config.yaml
n_layer: 14
d_model: 256
n_head: 2
n_kv_head: 2
head_dim: 128
d_mlp: 768
vocab_size: 2048
activation: "geglu"
norm: "layernorm"
norm_place: "pre"
norm_eps: 1e-05
positions: "rope"
rope_base: 1770.0
rope_fraction: 0.25
qk_norm: false
attn_scale: 0.0884
bias: "all"
tie_embeddings: false
parallel_block: true
init: "normal"
init_std_qkv: 0.0402
init_std_o: 0.0
init_std_up: 0.0402
init_std_down: 0.0
optimizer: "soap_variant"
lr: 0.00256
beta1: 0.95
beta2: 0.95
weight_decay: 0.24
lr_head: 0.00858
grad_clip: 1.0
warmup_steps: 200
schedule: "wsd"
decay_fraction: 1.0
decay_shape: "linear"
final_lr_fraction: 0.1
batch_tokens: 131072
seq_len: 128
doc_mask: false
train_tokens: 459800000
steps: 3508
dataset: "wikipedia_en"
Each number is 128 + 24 x the weight over its row's rms, rounded and kept within 0 to 255. Layers, rows and columns count from 0. Numbers have three digits each. The size before them is the row's rms in percent of the matrix's.

# layer 3 attention query, 256x256, rms 0.0581, rows 0-106, columns 128-191
132:129133139107102069154125132116139103110109114109074152112147132123115129104140119129100096124145136121112132197124139140159142145107155145156171184164114115092161174139123146151150122135132121
078:118122115118151173106131121131111131157120177148188090133116133120137144139081126129145143162105107157147120070128109131114110122181076106099102098112147157157118056117130116127086141127121143
073:093119120125080103130113136105135063127118149110139152138126144096110107134171148137103080173116138112120097153164118156141122143107135120139174180150111157102139133118152154154108122137069102
099:115164135114150129142142179125109087135126141106153100168153137142082170082130139134122101155094120117162125118118114138121159098150098134124112070108157126119147125107107117121135133115165115
079:159108138136114109087124140115140123093147080101102172153154105102113123173169098138102151080160167119128131157154127116105097126119144132167163141129113121097120099119126132124181158149128127
090:145151112142142101104116179110113121137122101142140110159159140135122108147099137133168116111146140152127136069125121103114132141143165119161082112108124124171145089128136097097122118152108120
092:104140155141111108119124145135159094126094112080124142135123106133119131172172106130109129127149136102113106147123160140117141117112125138149194149154102093100121133134128135174123122159098077
104:118131122141110116131131124075125140085104099107066181127167133134126118170146135136074185103178119115155155186158152093148126104136149137122143192160102116151109140170127164114128133135140115
092:078123133106128120114116116124111178153151133148170114120089127129129105120100104156121119145079092146148096054107108108150094100112133123135097086091112112154120062121129130110106103126125125
093:140140147099137104118149107171115078114136174117127142140152126115170083123139105147103111138155110122083106156151133113103115098140141133096155129151135124067100099161113132132123098138088130
093:149146176093167137088146107115133093137127124157130105138126159097130102107096127098118158100130097163140163112129120112163106138104142119125111086133151162117099175160128089098181135133140157
097:136128131106141127139160069118105138130092151144131130164096136151156092133089143141131135144108111110123166122127130151145097140116095185123157137132123170126082145100132117078140110140158110
102:144117115108150111128143150085121107127130112123130161152139099102164106092149132143161093181145097132171157088200123118092087157145133104160160137161095137134138146119118131109115140088196126
101:086131141142126140154166147104128101120114166155074092128129162140111144143072129114115148136173098111141136140141100102152129157103169092135103148119110136125135118164118160075125133160120143
102:131064140138119100152119151116144139124136122113109095100159118154097102121114141141116103122144115133113147148108130135118133132114102136123112147147142088101122116117108187101112145098138072
095:134146156172115083140106143130107155104117125083171145108155107128044119124136159106127163137099113104127149123106121141137101117088132134131128154090120120151135119168089112082146125134104145
046:155119128113093087122115128112129094123083158117133125119150093137108111138130120122119154116139135143100117150169112142149135131120105098105175152150082160099141098143128148161130127162135136
063:121142118140133183136132131121108199138145099159121096124108121148148111149105106138158163126135119130146148109098141113093158110152130107118085085104143117166083131143125092111155106114118129
066:101140088111129143126120108107130172160142166165163107142107131133122134106093140126112154131095128144118109081151103123135074140123096143114100085115103127163094094110118114143078130147135131
094:130109141113089142131174165158131122119155127115147144137136137113099135121159107154117144123149109099130171131100137139181092093092164098130145169135132088170091140140131134114113136138099121
088:126126137159124109107123078090138102106108057125128145153115097154131097161168120157141144104096128106112088104154103143085145138108115127119180108140138105135119139148124116147187119160148116
095:155126145117088083107139125138089091115115152178112143119114136142121159101130153111107106116163115118166115178096142100141163120078165103116120135122178107126155141112129114122152125101140152
067:088148132132155137135117101118106139157137104152119107072147157163136094145088123136139106156140121151160118093178116075101141129091073144083112075115107157133141110131134157115079132135160103
092:130153113153115110138128097121092111134139078148083111128125154119097149123114161086133140083084093102137165093107130108144168155097136126124137117065116119120172121128118104115140120112137123
081:086097094124066113124153090118155128162066091155119138164124076157149132142137146141094178130128139140153093115107178135082132152143140143148148152134132135179086118123128094100130150126100124
104:147136121128108137100138154134167145103135144107073173171096104134128157111181123134086135124121126121155115187120152125200112136146162129196134124122124120132170068119161147157129129119136174
102:136133177120122120120134154122130168153149102109126151078121113131095129076076077145138162159126139103150180120098139122164115126092099099091123131119136137120162170103133160133131150123139110
099:124099153134145181127142167143103170128136147145110114116104170163156138112153079121139139107110191121132133134117115158145136155161158146134105157131130160124119083127152096156119110137141123
101:188116135148134138141123141097126159119168080095118142133140148128097175159098140108127125104167139129121166125126131102159139134131152171105070075109123125117128168116151180149097159107134138
098:133115101144160147131099142094116118148180148131137115120118086082130085171127129166131127148161118104123164127158125122151095104111117180101158113143182130080140149139149109111131104144118137
097:122109120134171143085112140108094129131113135128125108122095137124159161103143138148138089152130138133125154140176141108107148117112134131141106124164115147114125108137123149144146173143124119
100:142149128101140117081103157120123124113147140084119125131139104103133088107091128184103112168091085115145153133123148154142103104123089125159163125143093155135122098131108130111178113118141055
096:170113088134126124133155127114130156120137105138131104160109087163147129129150111105146124116122134130105123146170121195112137112150101101133132130148095170151096138185098140152148141126160119
098:148128191106134113166146124121157144130135093127142138119095123138175129111122141150142131189111118121167130127138128117098178130175151117102115119109136116134157114082122168116094119155133131
096:126126104162170130114150109147127116153155110131166105122154118061090133099143099164115070166120119135126119151122139117126114117174142124167115121140103125155178122162136109159118110128096094
099:133132073130107144106102139113143126120127132101105106118126125088141143171130121105083153084119168116136107146134087118118161108130145106094120146103116124147107161134117140107117154138088092
102:142104164149137085138106127176131121173117109153121147171160139124113144105061081109129121112150175144144144116118119184094131163116135139142100157106122134065118117134155095140130143120114116
101:123123131115127108119095149164133122117144097146169088110127107116119186139108152154119081083127112127141119105131131139093148139136119069095142130113152157132137099088147146109126124157133120
095:169149116148153137117102159120143125103128132082096095110143071123133155105128127138103122127112129159196114123193110119127113142106112103074158155128101100103082082137077101140156165163136117
100:117182131136123150135098111107152082103167125139143115184131107162131115076141099155130145101095120131132153149136148139129168141128137132128145130144126122113123133146109136141151147156174107
095:109091121140108104143078167129173146106107144077123147127147135107072139140115143157153139095117107115164158141089107147135105125098125155072112137108126068103158151092121153122137133153081111
099:106174141102107122150126116134162138120137126120146106169094159157134152111130107094106157103153179116141165130152118119128169101145099113122141158152092138097098103109148110117086144147163110
104:168151167098117144128095105149093095143101142108183116141125102140125114106170123115146128133154150183211132168122131106092137102077162132135106106124133111152126116159103084121124140111133104
098:148148138087114129121123062156129174159127150166101105129153175116115112111113102114163158100090138102086075117150122102151098147170130123124172141141154139117113117075143121129132130099098159
098:149077086115090110089113132121146109149147166121130112156096150108151106177146118116157133103133102137133146103125122140097121154091137087154081146113100122119106109108112104138105091095114080
101:099160109147099130105084124119101090174146134118130118113126108101116159102130095099099115129141121136118147141118174116128117125089114118125149148148094162112143160132130107117125130154165125
094:141123123120080135118142153124114147143147137147129137090126143162156180094138156099079115131156105089137119120078135140121133103105131105175115186104110158114117182105132131150151136111128135
092:140110151105115108166134154141161150136127126124149157118115123139120160123119141083124130143139147141090103118124102168188122159176103160119101113134121135124155114104129123154144111101109117
104:132137129111121157128112136138099140091153117116122134163145099170084097113132135117146108105132161146153121130103151106128149117122099176135156140127107149101163095158088095096115162080119098
099:165155095128168160175163120148144162092095108090149117119144138137148143161122093111151154142133086097112116119113147149129120096128139136125162125119141141141149161170136158135102128141147145
101:147126098135161121134143109131137126160180100165148096119128109131155128160114113153154128134159098067120174081106130143166151113178138132128152140194139133110147115104109115070101127124114069
097:112140164102137136151134144113105140150136120116118148165093149165099152159117104115130092130120146143107117096145156132117101163106148144151108131109149121123119136122127153099121118122131074
101:117122103196130131130126196112117119125147125113098122119130094147178132112175143128088172109137112115110153129135162117138146108154098136089097161122159097136156158101138126144091147085072120
104:168130119132125139132133151131126117110156144166169123098109154142097128137148144108145127126153125115102133104127106143186092135130127180110153117131084110136117135126120106123101162144097110
098:111173134132090121105136116122125158108137126179137119110123159128108132159125108167119103127129124121160156119120152159118120129151074091076113118111124129137130135111136098124108157141106119
096:104101120128125145117119114129100076125110087118126105105116141119108077131091125115101118120146113145163146114107133134115141142128085145132136165087145121172155135121093112075102091114103094
098:122148135075160146119146108142147130118107124137116129132099158123127142128117138106119107154092135159141141153137120132156131150145113101130067117168135137118177114186158115166139122163127121
102:135126141143133140125133151078136126122142102089121139109123140133080119084161149117146144132163138121131146122085127105163154134132160103077127129096121109145173105160099143129122130119116148
103:163149138146148150115139166119094101143102105106152139123154168131132132111106154104160120165146134107168115135190138119155116062172172130100125140104102121111100103093084142125161120131157135
096:092152123104115112127137121092126117137090136119143095150104145131081116145088154194155121124144131107156150142139136146119099123146126144130114151132138144151104102131139129118169129182070144
100:108140115133105130131126143142120115094181082163116118079114121125125143182098103121140124146168125156158136141135144092149144167114139090111088086156083118129150083147109125150142135103096145
090:135140126138148107143107164095140145127101107137147133096107122153139113130133106150098116161143097141130119120120163094116151091083109140148128130148163131133125157148116091166129114163120131
101:170124117149172138142096123123128127085127135154149112122136137165172118114159155131114156102102142173121146155156091141076145075121116153113159135108161113114069142121157130142100114153142115
092:154106140153103139106164122147135080105116153158137104141139127132127099125131150138124129138148163140131111125142104126155134115107108094164126070097135141161121149157159105104106142117076153
105:096151114152105181153154123118127124128156157150132129142077144113133128114108091070163170150137130107095114087179129175132119136149121142124136139101130123131090150178114133086128153115160147
094:143126122149141109143114118123127152114142120092113129136108115088123127152171096132127089124137074130115136104148168137145065103115135114130083120148118118132164087168148125137125160123141123
106:142149128090142129128171165144120132137126131120133123156143139133148127121179136137151140144120113108114149105132138106146136163154152094106109087089197145124117184088125160119074103150115116
093:103086128129096168139137144120110114163139181123128146122105102123154129122095162127127060140126096114129148126164115151137051144126156145128123142136106146095154136131142146126152165100149137
102:138107135104145143116140129100143133175141193087116136124131078113148167125111111112126130113125130092113129119088127115135097103121146134131126164120149123095131109128153140115136103128110090
103:128145148122147092155089130178135122128132114097144120150151130091143081135130148112120103139146161137095143128119122156095105141148119151112116109119124159125102122131150121148124134106113106
100:086123130097125176122104165131106084094132109120120102125140139159156154134156153160122120124109114150124149122139174089106121170148139112128142171121106121151102135101116129112108115154105098
104:090161061133147159128158160114161107144089129092137128128127156133126129113124143170182116125118158122104108146120138144091115103149102112114125112102119165152119144144115158151122110161085116
102:129116125129102088151138105165114154127113162124112117105073122145138125165118095071164152136167148141193128107102141099113112151120097099087136147140126168149068116123086110134111141127146125
101:138098172125136093099127099132146097139129126156121093115145128093173107147153151122115140168135145122199161115097113116141162136124125096122183181112107140159113131097123118148117141139116136
099:166091112097121136124109084103169121116105142114105157148102093134086130141098136115080087137121087153147153122116158135115131079147105124174109099104147120095084079146133136146142165135101112
104:070130179174146099119118144137164133175121156138098119087140077144119070171144065109129108155110107126086152110126111121138135158126155125132153155152143122151105116135095088135163105105092172
104:138102157150127128125133111122094090130117134102109098143123076104124136061114092151087092124113097140185171145092151120159123081132097143154121101115148122144168163142132141047145134152126137
095:080132157096102118173126118126139102125129144133111119150136132129121126092122126188142127124084128104157151144102114151142121188135152156112134119132159130133124153093142116145161120110099125
095:140142092152088140116139148163149134117118159181126117138109135112119126112103130120100122123115152140156121115126138120092128119095151131156105088098148138170108138146156109064168117152146140
095:127098141143138175127168144122104132144126175162132086151139132166118068142137079137138139109155151129150087091139113079141104105143126090141135156147138085085135162122128092133124116149117142
099:122104153113114126102133135168110141123075115126118148125130136129123123140091151123111168119126116129138111106131149095127160156099087088120127127187102109139138137091135106095154078133107118
105:117121130077121125137098140139127153095155116156193126137107105141150128116128135118122117115170127124118173152131105174166138111106141085092115155154098077151121104141135114132123078123140129
101:150165138145111121157162127143126086118156111117102127105158141149175098163105185119134093101142156144153119151140126134098098126134165146088127117078068164118140100159151153131123083095127114
105:107141083125104163156097145142123127093126159093090124141144152138144155089133105160110133109144108202158096136149136134124138123094168149128119147092154107122140088176116131159138155157127115
097:132120129137099129154133163106138119131126135146086107132184126096150070184160204115111161142127096093105161150119110158144134137145113124137146140151151125134103118112112153091129113166049114
101:144143111125178150096138170107129123137133094145121144110141121142118123146132142160105171116149138114117117147119118128136175114091164093126094105149117108130148139082128123137149155124075116
100:119130138094119136135165162147134119095126148097151123120154136139133124143127111095179121152178102153109129121095126107128112125127087102175099102188102162128105146139104136116115139156150133
095:134131144123125193138084160143154157149147152140145131124131160124105178115119110140171096126111108112117110106130136180134133122131143117109138103122102161133114150154147140131115111154090150
095:157132116169104150102143113138081090143144150102137139100112118156144149148136093134153128146134107082174142128134152117097135103131130128135180123117119123171147157122134119112093142149128146
095:115123137139155078151122144137131118142128097112099135142069132149158135121125091147098164138153132094119103102113132110147116168135142122103118151160153133139158110125146113137109127164145094
098:158138138111087164110124173106146115137152110118112151125150151119101154153145081120131141093093149115098087116144140106151147132147148122117122118112141080132128111141108113164110110122119124
097:145077130172135148083109119112141132132115125132128145068154138083113116127107177143100100163133111119093113137116113143109123146097147153160157104104099135107136105111106159167191139143108161
102:157119100186115154135129120152082186131162085148119107133148132066146135137132150150144112112112145141057159143120130099105130107156106134087110144174099175102118147113125093152131132107134142
099:153114125150144130144116098150142144144134128115132095092128146109095134128097114133125137121129093144106137127094118121148137127167153127209110083123111117133108087129076148108098120170115154
105:141133101099136151148136078110168121147058113133133116109124152126104093147104126125119132165116112120102095133144122163116137092149100173140175135151149107132112125105087092126155127168109135
094:125080139118126137149094156143157118143131112137123132117101127124121155089150105106157157126134163136156092113102110131146134138107123119177108131083152116144121116106145151117129093106160161
097:114157119167073128165131182161160129111139106163141169105133140148144119107141181159118109168113111140100137156158152103143126128153144116169125108123102106171143126126130157168123142109143136
096:126145110123122121150137100135129120185156134124144121163066135139145153134131099150119150131127123150190128111076115146134128092092137127132098162110129075122146152117127169112153097175148121
093:174106146183139117121147140137136155106131135122162121147128157118123112140156094143114133121134120143176115147149115129133133097133111176107110139143109136128120118144082123109156143108085091
100:099103125092130134123129129114123137118079156134108137114147146150124172108128100137126148190146132115190152104126134137140114174120097154108105176116133117155142091129083167117106092134076125
098:170115072115114175115132120092149136095165118132115142155115140111128160138095134102141109158186115156126167099141125142161151095116113154121157132092103144102124174142072163084091107185165163
099:136159135154158123118123092138129165097109091089127093119117165112111104185143114140096137119132092138100110158121143111121150097151152156096115104167124123132100090096137121144133162120086136
103:134089163098106116155082158078114143094157132161140088159138124142111128139097135151117172107102108129116159161101137105128156120101112120129132102128127126118128110142101158092131121175152111
104:135153114100109146136120084112076130096126103108145123147161157097128169132145159149170092149104124115148126125137127181124088115129150088106165156130141131134126131095126157143141117130107099
103:122098107160098134117133194109099156133144131117127120114123131130128112119151160114108150175108105146126158150135132144173124125124125155092109094135131124137117121127122110163114084145063143
091:162154156122133092098100089193122103119110096118158117142125170097114146125144142115134131110114148116094178106096129148144164163108142129157133143126149117142133116111125147133138128132080102
100:162181130132148148084134112130117106094112153118141110100110116140109088118127138147140107132106113140151111135109115128136128111163115144155125137168147167058104127135125134094183174105156172
# layer 3 attention key, 256x256, rms 0.057, rows 0-106, columns 128-191
090:128141129147169123167175133102168105126142128124127104099111118123121136133143109104115116083131148119111143147119167179110107122172154117177122093137154106113135120137161126131136134147105097
084:124109148137054112091109132124078119110127120118155149116126168152144077133100160136132146144118110112104091109120109099129130154106121159101145160147092106149093116108111147146123116109149146
059:101117121116147117147182093171176099141147134122112140093158122138140122176128137169109149113178108149111092162103159165114139155145118118164136126115145095167121105123155161139111154114135121
088:121134097125125093149142132061104077073154149131153108133121142116111131156158121088132129099114156140139154137167091138104110166165106111160129126133163125108100146135148180170130161145154127
072:136125152093133135140161125145151184149119128134121160123165087123135199123126112132192085117156084151130127138102142127158109113127145102156138126135165156128172136111114119121122114132139111
062:157123112106116133151107124153121144141137122137136141144078136060118105158174100121115093119130138150132141156149117111112086109115136096120166093158129141087091155132084096143119140148084142
056:092133113133133121119161096145131117129135136124114128135151151153133093121120159181141134160117117142136147075125165141180158165104153086143103128110125132148128100123142164132094106144136164
071:179161138123144162110144166188137145152142172097121144176119141160141168093138143152155153154076123125128152143158118108127091169152121128144095135121165147115156138131113164137140124094090160
050:151134129106147110124138170113090147109122095120113106115064122159132089162137136142133152111118117064150104158154155095109111168107087112144142110154135140086096151114153111104162151130124127
114:133097120088128101146169126129156094101099117081096148129110140146130143138103081115133150105164149101148158154130145129126130150150131122157135113157170129152153144174136150148118130105133111
101:095109141165152126188175145166163100084117119138089110119142093098144118148127108175147100099141089089099130176132128121135124124166138138136122159119110124142120140102142125125127143111134128
087:091122118121140120144100169146160126102176126122125079135130114116137086121116141138081135131112111122111120161129109121125098141127129120131139124096100064143125145165109126118119150138153144
101:119120112149133133150109130181110167140128127133160132092128145102107169137175105119138129129113107132149060157110104111173135139125160134107122125128149068108138111113120114094149153120144108
105:152098125083126115128083135114139121154155115114144110211092179126060095144113130158106138103122138136116122127140142135135141147132132191112108120133154093146108116164119096075116120161066125
102:140170158119095122142138101157116108150097128161088170108136140113104145171145134111124106147123130176157097105108105094135142108132154129138140126121101115148096151136143129127100131148120166
093:122116160116121110123095140185127103171110119137151101095104128148176166176098110154118173089121140104140177113118160126144107105167106081142169116125151101144109131131170145163150133164090097
113:137158120096125094163154135142152103092117138125127134113108107138151152139128108152098119094183159132138142208138136137123109140166138152175156140169146121123144166130149143144117142150126111
071:117105157106129159091118128083084123143121123124132091126154177146117112144128145126105128153076135123141103072153124088142120121098143124100126101147110152106114126124120087116121161142101127
098:124119171125091094131084104121103093103120125109190144161138171154131088129119161147094109101128106129129087116127107106126103150086122147118104154121078109124111142132112112115112126093103133
094:123152128161129119120099141136152107092104116111097119160101109079127127132143072134146097103114097145158158092146137169118135127130149130113129158083156147119166165111149128136144147122092149
090:102141119154184128132134111122119145154186150121121127138166146130131159167104104132156161173158108117089103130164142081140121124139137113137141118143087105133093098131152157108115124159171106
102:104133120109108141161147128111151079132099090117155129127118137151126115187136121109099129129150154169122067175104106170129143139149132163150157130148138111135085127147126176136124133133085120
104:133106118122118149119091089085116121139114114129138114104120182124131081094145181111098153147079093151125107096156113095115125149109173155123090115143102124127107089115120096096109156127092140
090:149128115151133117103128118094116119134125131140174095130119120133134080173139143121092162139109149161133141094160113115080101133109111127138116080173076113134065147125121119153096167151127155
129:114142090120111108160144142174155092094129133107113121120152085140102133142141100110077133123171142102109144193127159154147092148122111150165133120128119102092145121113132163102103142141111083
062:147134127164106114106117127153107166118123142146116155134117099138126126143108164081159136164129133112162161118106151151155129166143101131101106110132173165125114160109110136117159135132133132
074:139118137147159109131123164106104157147131156145105136101140162130115108096150186162101113141136143131147111088137147168114173097101157115094068120125169124130127150140104132148114092161135115
101:112154105120116146126131184122129126141142138138123125078092094124124148105110125111147148213135143125133152103138159111123147138153121133146124156131131123138188164123087171158126118130176093
102:109126129158121148115140130155130130114178146154106145102120116070123088111173095101163131126109118108108089112157115101124117132125105143135133108130109119119174122125139097102155116148125125
099:150094132142132125119130143120138145077084129122102174140100084113134108099109115123124125122095096113155127106129161108141122128136140115160104110103091146109161090133105092141125150092152106
101:121122102154131089128155108113099136109135110132159129093150115100151138116093112138129084133101140128098113114135133118168161127146126132134134102108148154118080165132105125175115093170114187
101:157146106140104095166154157149174141120138134147145176111135107153126149112185119120160071131102085100123104163105131135129156145121152103118139112129122102140117152088138139143111163108158112
101:100120126139111161134132085161089146156141199106138114158120145140125158079137117102082127122128113137125085123142118158135118122146115164128107079131132137135156135108144101100127112159151142
099:129176104105108158137134158141128170129176139190120113137113134137091122086103143093140170108092135125155108170151089113152196155100092139119118161119144121111170133116124130112111150087136115
093:107144150112111130141136104109129141120129137100138146109145141091123145098126130102145134097176151171161162133114091105108154132130120119129135099105153140118140149121128117095114163103172124
101:122123169122156075123098144111112123171147122122166171128109137133157190102150141179153131112133125161108123120107120159094148110176065101152147143126121109112146106157133133176099109101117115
105:166176090138054153130101162114166079128154105157133108120125114084126127107137155098156090132133060147127111162110124147113116133081125088122128121095156169158126127140120138131135139121135133
099:109139131074103160176120139101105115125147146176117156126110120095135159138120119129154097147098118126149096167114134154152229145141123126077181115143142131127140113145117113093153134110138145
100:126130109127122131157087123115132097116143126169129146127101146151117136107124086063158093127122114093094107117068126158164139151124111151078120120131115124129132150130123137137099072104140141
099:140104111148123141110136120175084147156088148123125120124147155127163154149118080097168090107168105182095134121133110092126122144152105112112133120132096119137109160116110178134124175122152147
099:149145126115170151127125160165117118147149089105110102140098145137135154138102130146139128133135104194127140131102141089120160157142118154179075166107152150170121116119124153159134113095119135
100:142125084146141117140134091120098113134140112172111086135124139128160105127143106149142112097101083199124130111123090136131109112105173080122152151190130143124144131138112169190105168125119152
102:132161114069083101110129100141153124120139126119174055083117098155171136107093126119124121070138076128073084129131110186137109116151129162142118127108117111089108129108126142127135139163098123
097:123195108149158137136161158096151154122110117130133156114110120098143092093111143144129156124130113105127118173131117166167101124107112104140130113105153132137114114110133116127126118107132123
098:115130102129137122125105138155118142139147070128131111114136149092111127088165112131119152114125131118118080141155105157146127154161077146077156108113148120177101136145125133130118169134119156
104:144101162089140124165136070143101131085114129085128109140160134120165098114115153108097099196137157129135122099145128119157181176123105110143113111125084132154114116121109146118127105096135170
096:082178115197104137100135102146130084114144140137152106132133144161154148139102122121144128107104176152151129128122131154127116116125112118118153106176152154136136168164102085108154149136145137
098:152148117139127109102153163100126156136127148119105142156104130130123124126133119100185088114131184105141083134152168128109151174116087108148119139121144171073152133144161142115140104130143124
102:135165105194102149098147129121091101137118148124102159120110150151163106135124132062121138142160072122139138143143147141144113117115145118153138088129156106116155113115102181162141140146135152
105:086106124125083100133095130142171110118174146142135155179119125153119103125142166143112160138154097133107144123111109129104120123102169101117116135107117057139084144116096098143120099144135109
102:157145106148102099115170128122122134142130187157130103145166105125110145136116131129155135143123150190140122152112123124132115111091145109129151144124176102138106128111112123143121157115109136
103:146139106171107111129074131138107093129112168122134153098112118137062106099134133129112137102120104104094151144128173102111148147114124181141108121153124116102111128129126115108126127107140098
107:137137134085105155131126100121107106121134135097115167131165130068132139147129100085147119171137137122110125108099151121120111126087137194134133110150097123116171167136084146139142079125172136
107:150121134128130120121140101175122147152108130104102170130082118132133114147123102154155123086116171151151134136143155104079094111129127117143136160153123120107130145173162107121121139124120186
099:131078120091121139121182134119134110172112098117132136107172135160149119123148117136145123118137103153099115160123142128071103126108154140107145124134122102115104130128124178128137150138135130
097:111124145073096139140083120104145077138139137118099144141162127113144113121149112146153164137144132160094151139143127157148168163124121124146142102139106147122127111121111163140153117063189144
102:102151098181134130158117159130110121140171149148124122188122121145113143132116111098135111110207123116135117092147092178084126129116122128103115104097132141061150137122115069128091146114147130
102:116153188135135147156092140153142151114110104118142128113117118081124141170077133165130172130176093158163172097132124145101137117190105133123156142150142094117163114114176111151108135131103134
098:128119147110131150189137137082136113143123097112132081137142100122137151124111140122102101137101141098113126089160113146135124118129133116077140173139153137156153163088175122164144169130140102
099:216142120089160123109098157157125120094142122137107088152116169105137124107122113156105087150100139149132177141106135122150144140112142141081118108104166098137139103116102147129145155094118149
101:128082117078139122129175104127119091133101131066115131141136088146102137090168162179101118111147114154128146152138097089088131130098160161115100122141193143137124152124124131138115114140107180
091:110129121129177156155167124140103146146168132118116108114086155087143151117073107123094116130068158095170110148115144139123171136156135119153156139098129102140140112131093174191123144125132144
107:144132143134099155139140142128154135171112137163092165120129134119179145119130118119148151144140157142093104094142135118137147152119151118144110125145110111148176125116067199149108118100144098
097:153082118126127151117149128143148171137114116119116146136150128144166135110194110130161132124137116122110091155135146117131080103114174142111109107124097163136147089166142115117114119104147152
105:107094108140142098125032102120141130139106116108149157203126116120086137108124119134094127162117135088096129084098134148117117114096129124161164165129128107130127108116102154123132125130112105
096:157110145157145109137140148173098155109131120106130210116157116126075105100121126143140112194176134114170125125110164117083168136109123154113148151160127137100112140143089117128153124129141144
108:148143123119119163120124141139087123137117134142157123125138122087130124162143099138099147126122127075127159103108137122120143126146157130121115135142094088123168112093145127160111154148157071
090:086135108154091119100142084153141142162184152093098111131154091140098123114083121154138146169119111164130145110081149142140131140126117161098125157093089154140112150095153114088130149103158133
103:130159163164156103128138112122125129122145092160132128122112146083156104141161161130097124094109124121142143080068149109165183137121118142133142129144138081154156140116124132133127096130095131
099:151107153133105156111120116112091119120155078122140136121159147149144158082152177089113124170100091117155138149097110119133099121109141134178113170153108101147146111152133115139143123125157122
098:124118095123120078127145099130111143142144164090130128122146110100106124132108087153150131158166142140140165129095126093143171161123140162133135130159118093133093136115122139108126109098073105
098:155132117134156126157153164130115124157171122097119125147151140110139138104130176161112096092113159136154160164177131118137148134157120128127159107114134103111155148164118147143121124158163174
106:127138133096141131141120130133108183131112126096114122094111131145115115127143115136133165122096133161116098115153150169152149073138146113124165124136132069180139109082126153139095127154138118
101:120130137112127116160138178092100156121140135118112064137133117150128151124127156155131189113129132182136070125139112156123157071132099139086129111137144137158088155143105118111142141096131140
094:119110099135115062101124129179150109090149136134126122149134111118140117118124110123141105079119103116136150159159148146130090177113094124119072132124111119146132124119150129127097160176154131
101:104074151085148149167152135115123119098098125124126087162142163144112118125089173151124105129141124087124158112131114130180132171115122154144131146127140125129102170096126123086156099107136122
104:131137158122091098094131106149095142127119145106162125137160140132179153139110119108096090129124141124115158121124149166107130133150070136106154098092103148144104120127161151104113096108162126
093:120144162159120110104122134106180153119155115098132141099108096137154155154156149118156123109150072115102129139098149134096154091166137133128114106108121122101099114081132110169123111108152098
094:123127135127161138131044104097109152174136147122160121164122107179139136096142148170094095094097109137119129131060102163146115133159086131124150110137114141170128117121090111106135114092152113
094:134140092116143117148145136099144111058129150101114149114100136112089100124102114155111092167157105145067128139119097095081108125166141095080167150137163135121148124121116131105150126078119134
099:099122110113154127121147149087188124145147077102137158097141148167142142150177135105059151159127091093096116118122148139088157143132121124145092153173160105121120126113114105150111113129106151
107:117097105147087131103145148128165105133096138139124094177121148194114127150097124140104125142133115155116094120125113096144109126135167112136097111112124131069152111156132136120140163119120138
099:089140161078110155108149096104170108155128097107146080138118159141121115117106104104119142145119117092144101166151109110105118146108126129131151135126126076122174095171173112103106136138150141
103:145133105136119117102104102132159118101134132123153151140089088140151141161096140100152095121145094081121177124109134118106105110115156144137094150162119150153107110092126108164146119110128153
100:166115152084137115102104149124131140155161150137127181136159146147142126141113109144117173135087117152142097143126121106127150109104079119150143150113126140130098104133120075122116151109102119
099:156093138105094142090141125116190112168120114101187132122146137122130168166163172153124099078161100136118128141170115089113136121135102122100086130147138112144136138144129110147134115146116138
095:150120115134121111140155111141129111149163149173094149109131139132100111112152107156114144087096187128132107103136139090101163145144157134096163107170173105143080147127125155099127174110112115
100:145087106167111099188140124118164120126140148143142178162067113170135118107138154137132102132153114147131118139135122128123162141138136142143101176117157149112154151113117108093140148090114093
097:078124120078123149114179110145101146115145087116175156101152137127147153132110118111161165086117127126153178125112127159123112092149135168179107130168125168148118131122078113132145104100171148
095:097159142127106133095143117109116104153126091115131080137153146107136116112091143144147128150108159174148145137109154135174146140128081132149147134137104171142118115137082138141129153128127217
101:137114147115166079131099120105103081148135120152127171111148104123131113141140133122135154191169150086127141080107094159141160091176122153122176111134130173112130138132151114140144123164115106
104:119134168122136115158084137111192155083143092137135127154123102078120144152112161139117109142128157133126159140133125094105173176141103081117115148116134113176096115119151111104142109100118149
104:102125165106113152119139117104117124118127137093139137154181149089069109119116160163129149139136114133151117109103101153092113119098125144183143111145123136123142110117120167132114120151126123
105:154130110109101067115134117151152120115083125152147130140116120160116108117087156138083174098136141100082123130150129132092140135122099148151116135137160180139119146128146117109156135126069104
103:146135131111137064167135175128197149126154117138099166113119108125152135160124142096154168110116107098161125133090116146126115118155143103133076185081097103122100108107125103150123151100121077
094:112129150125109123134152167090116098116074131175116118093137088133159137138129119122121127120148154063080089108178115142137128117166076145097142146112125178100139134154097133167164091156174116
096:162125129113124150173128110112112168168121117110157123123163109130106186136069107153087153132140109159153089161112111140092125092125131144116112191170118136147160168121098141139163119089120138
100:119151120106170095094100145182144097114101093068121101086144135177079096126126162131103079103143112098131147103119085118126109096117146120141069119137132149123161129095116104139113128109153108
092:128128153087128130113120119154176196147149118104139141145108107114142144124134085109153082078088098131075127144133126093137128132139090103129159129138135142137140136159137155069118158106172126
097:157148077083077114117121145127151091121143103142136129112160134139112122129106129119108099071167117141107138127160144097104097106096144120144148096092150125091134121122155165104105140086119089
092:129097093175122129166083140138123161101166146151155103196146153141130085125097084114146190118097150128148143095107083130132143158125117067152109157114114126127140101103140132126147108104121129
101:105112160113120155139111132116123114124078143120091181137142090142174157079161168130165146115107122114081153109116121115123132168145097162119117138133162148117126128155121163120116160097122108
105:132074146129122083135163159157108090121117102173139140073141170125154149116160098140137119120119158117104109105141120070106114119113178116111126093153117139137083118116169118137134171182114108
103:116157117157106135117170127136117140147164134131125143137171095113128160103088121160104166117142114127182127149132145093189142108124095149186128155093156106140119125084133117115132150095122104
100:136115179120131140177164145118112161130129113087126135119133139124186137171108139115100146103110165096120105121108152124153127092143165101141135129123127156094167162137164139099147146125127119
091:115164107141149127141089157114134147126135136114126099164114104143089118119102140130121131111141106141134120136184160156138110154139120114122089101099099094107143125135139089112110108125074131
102:133105132167132140141135137169139136139122131133095087124118148144131129127145142146157144122154116187103127160123156133150115115126095121111130128145123116116134135101082134190132092090115121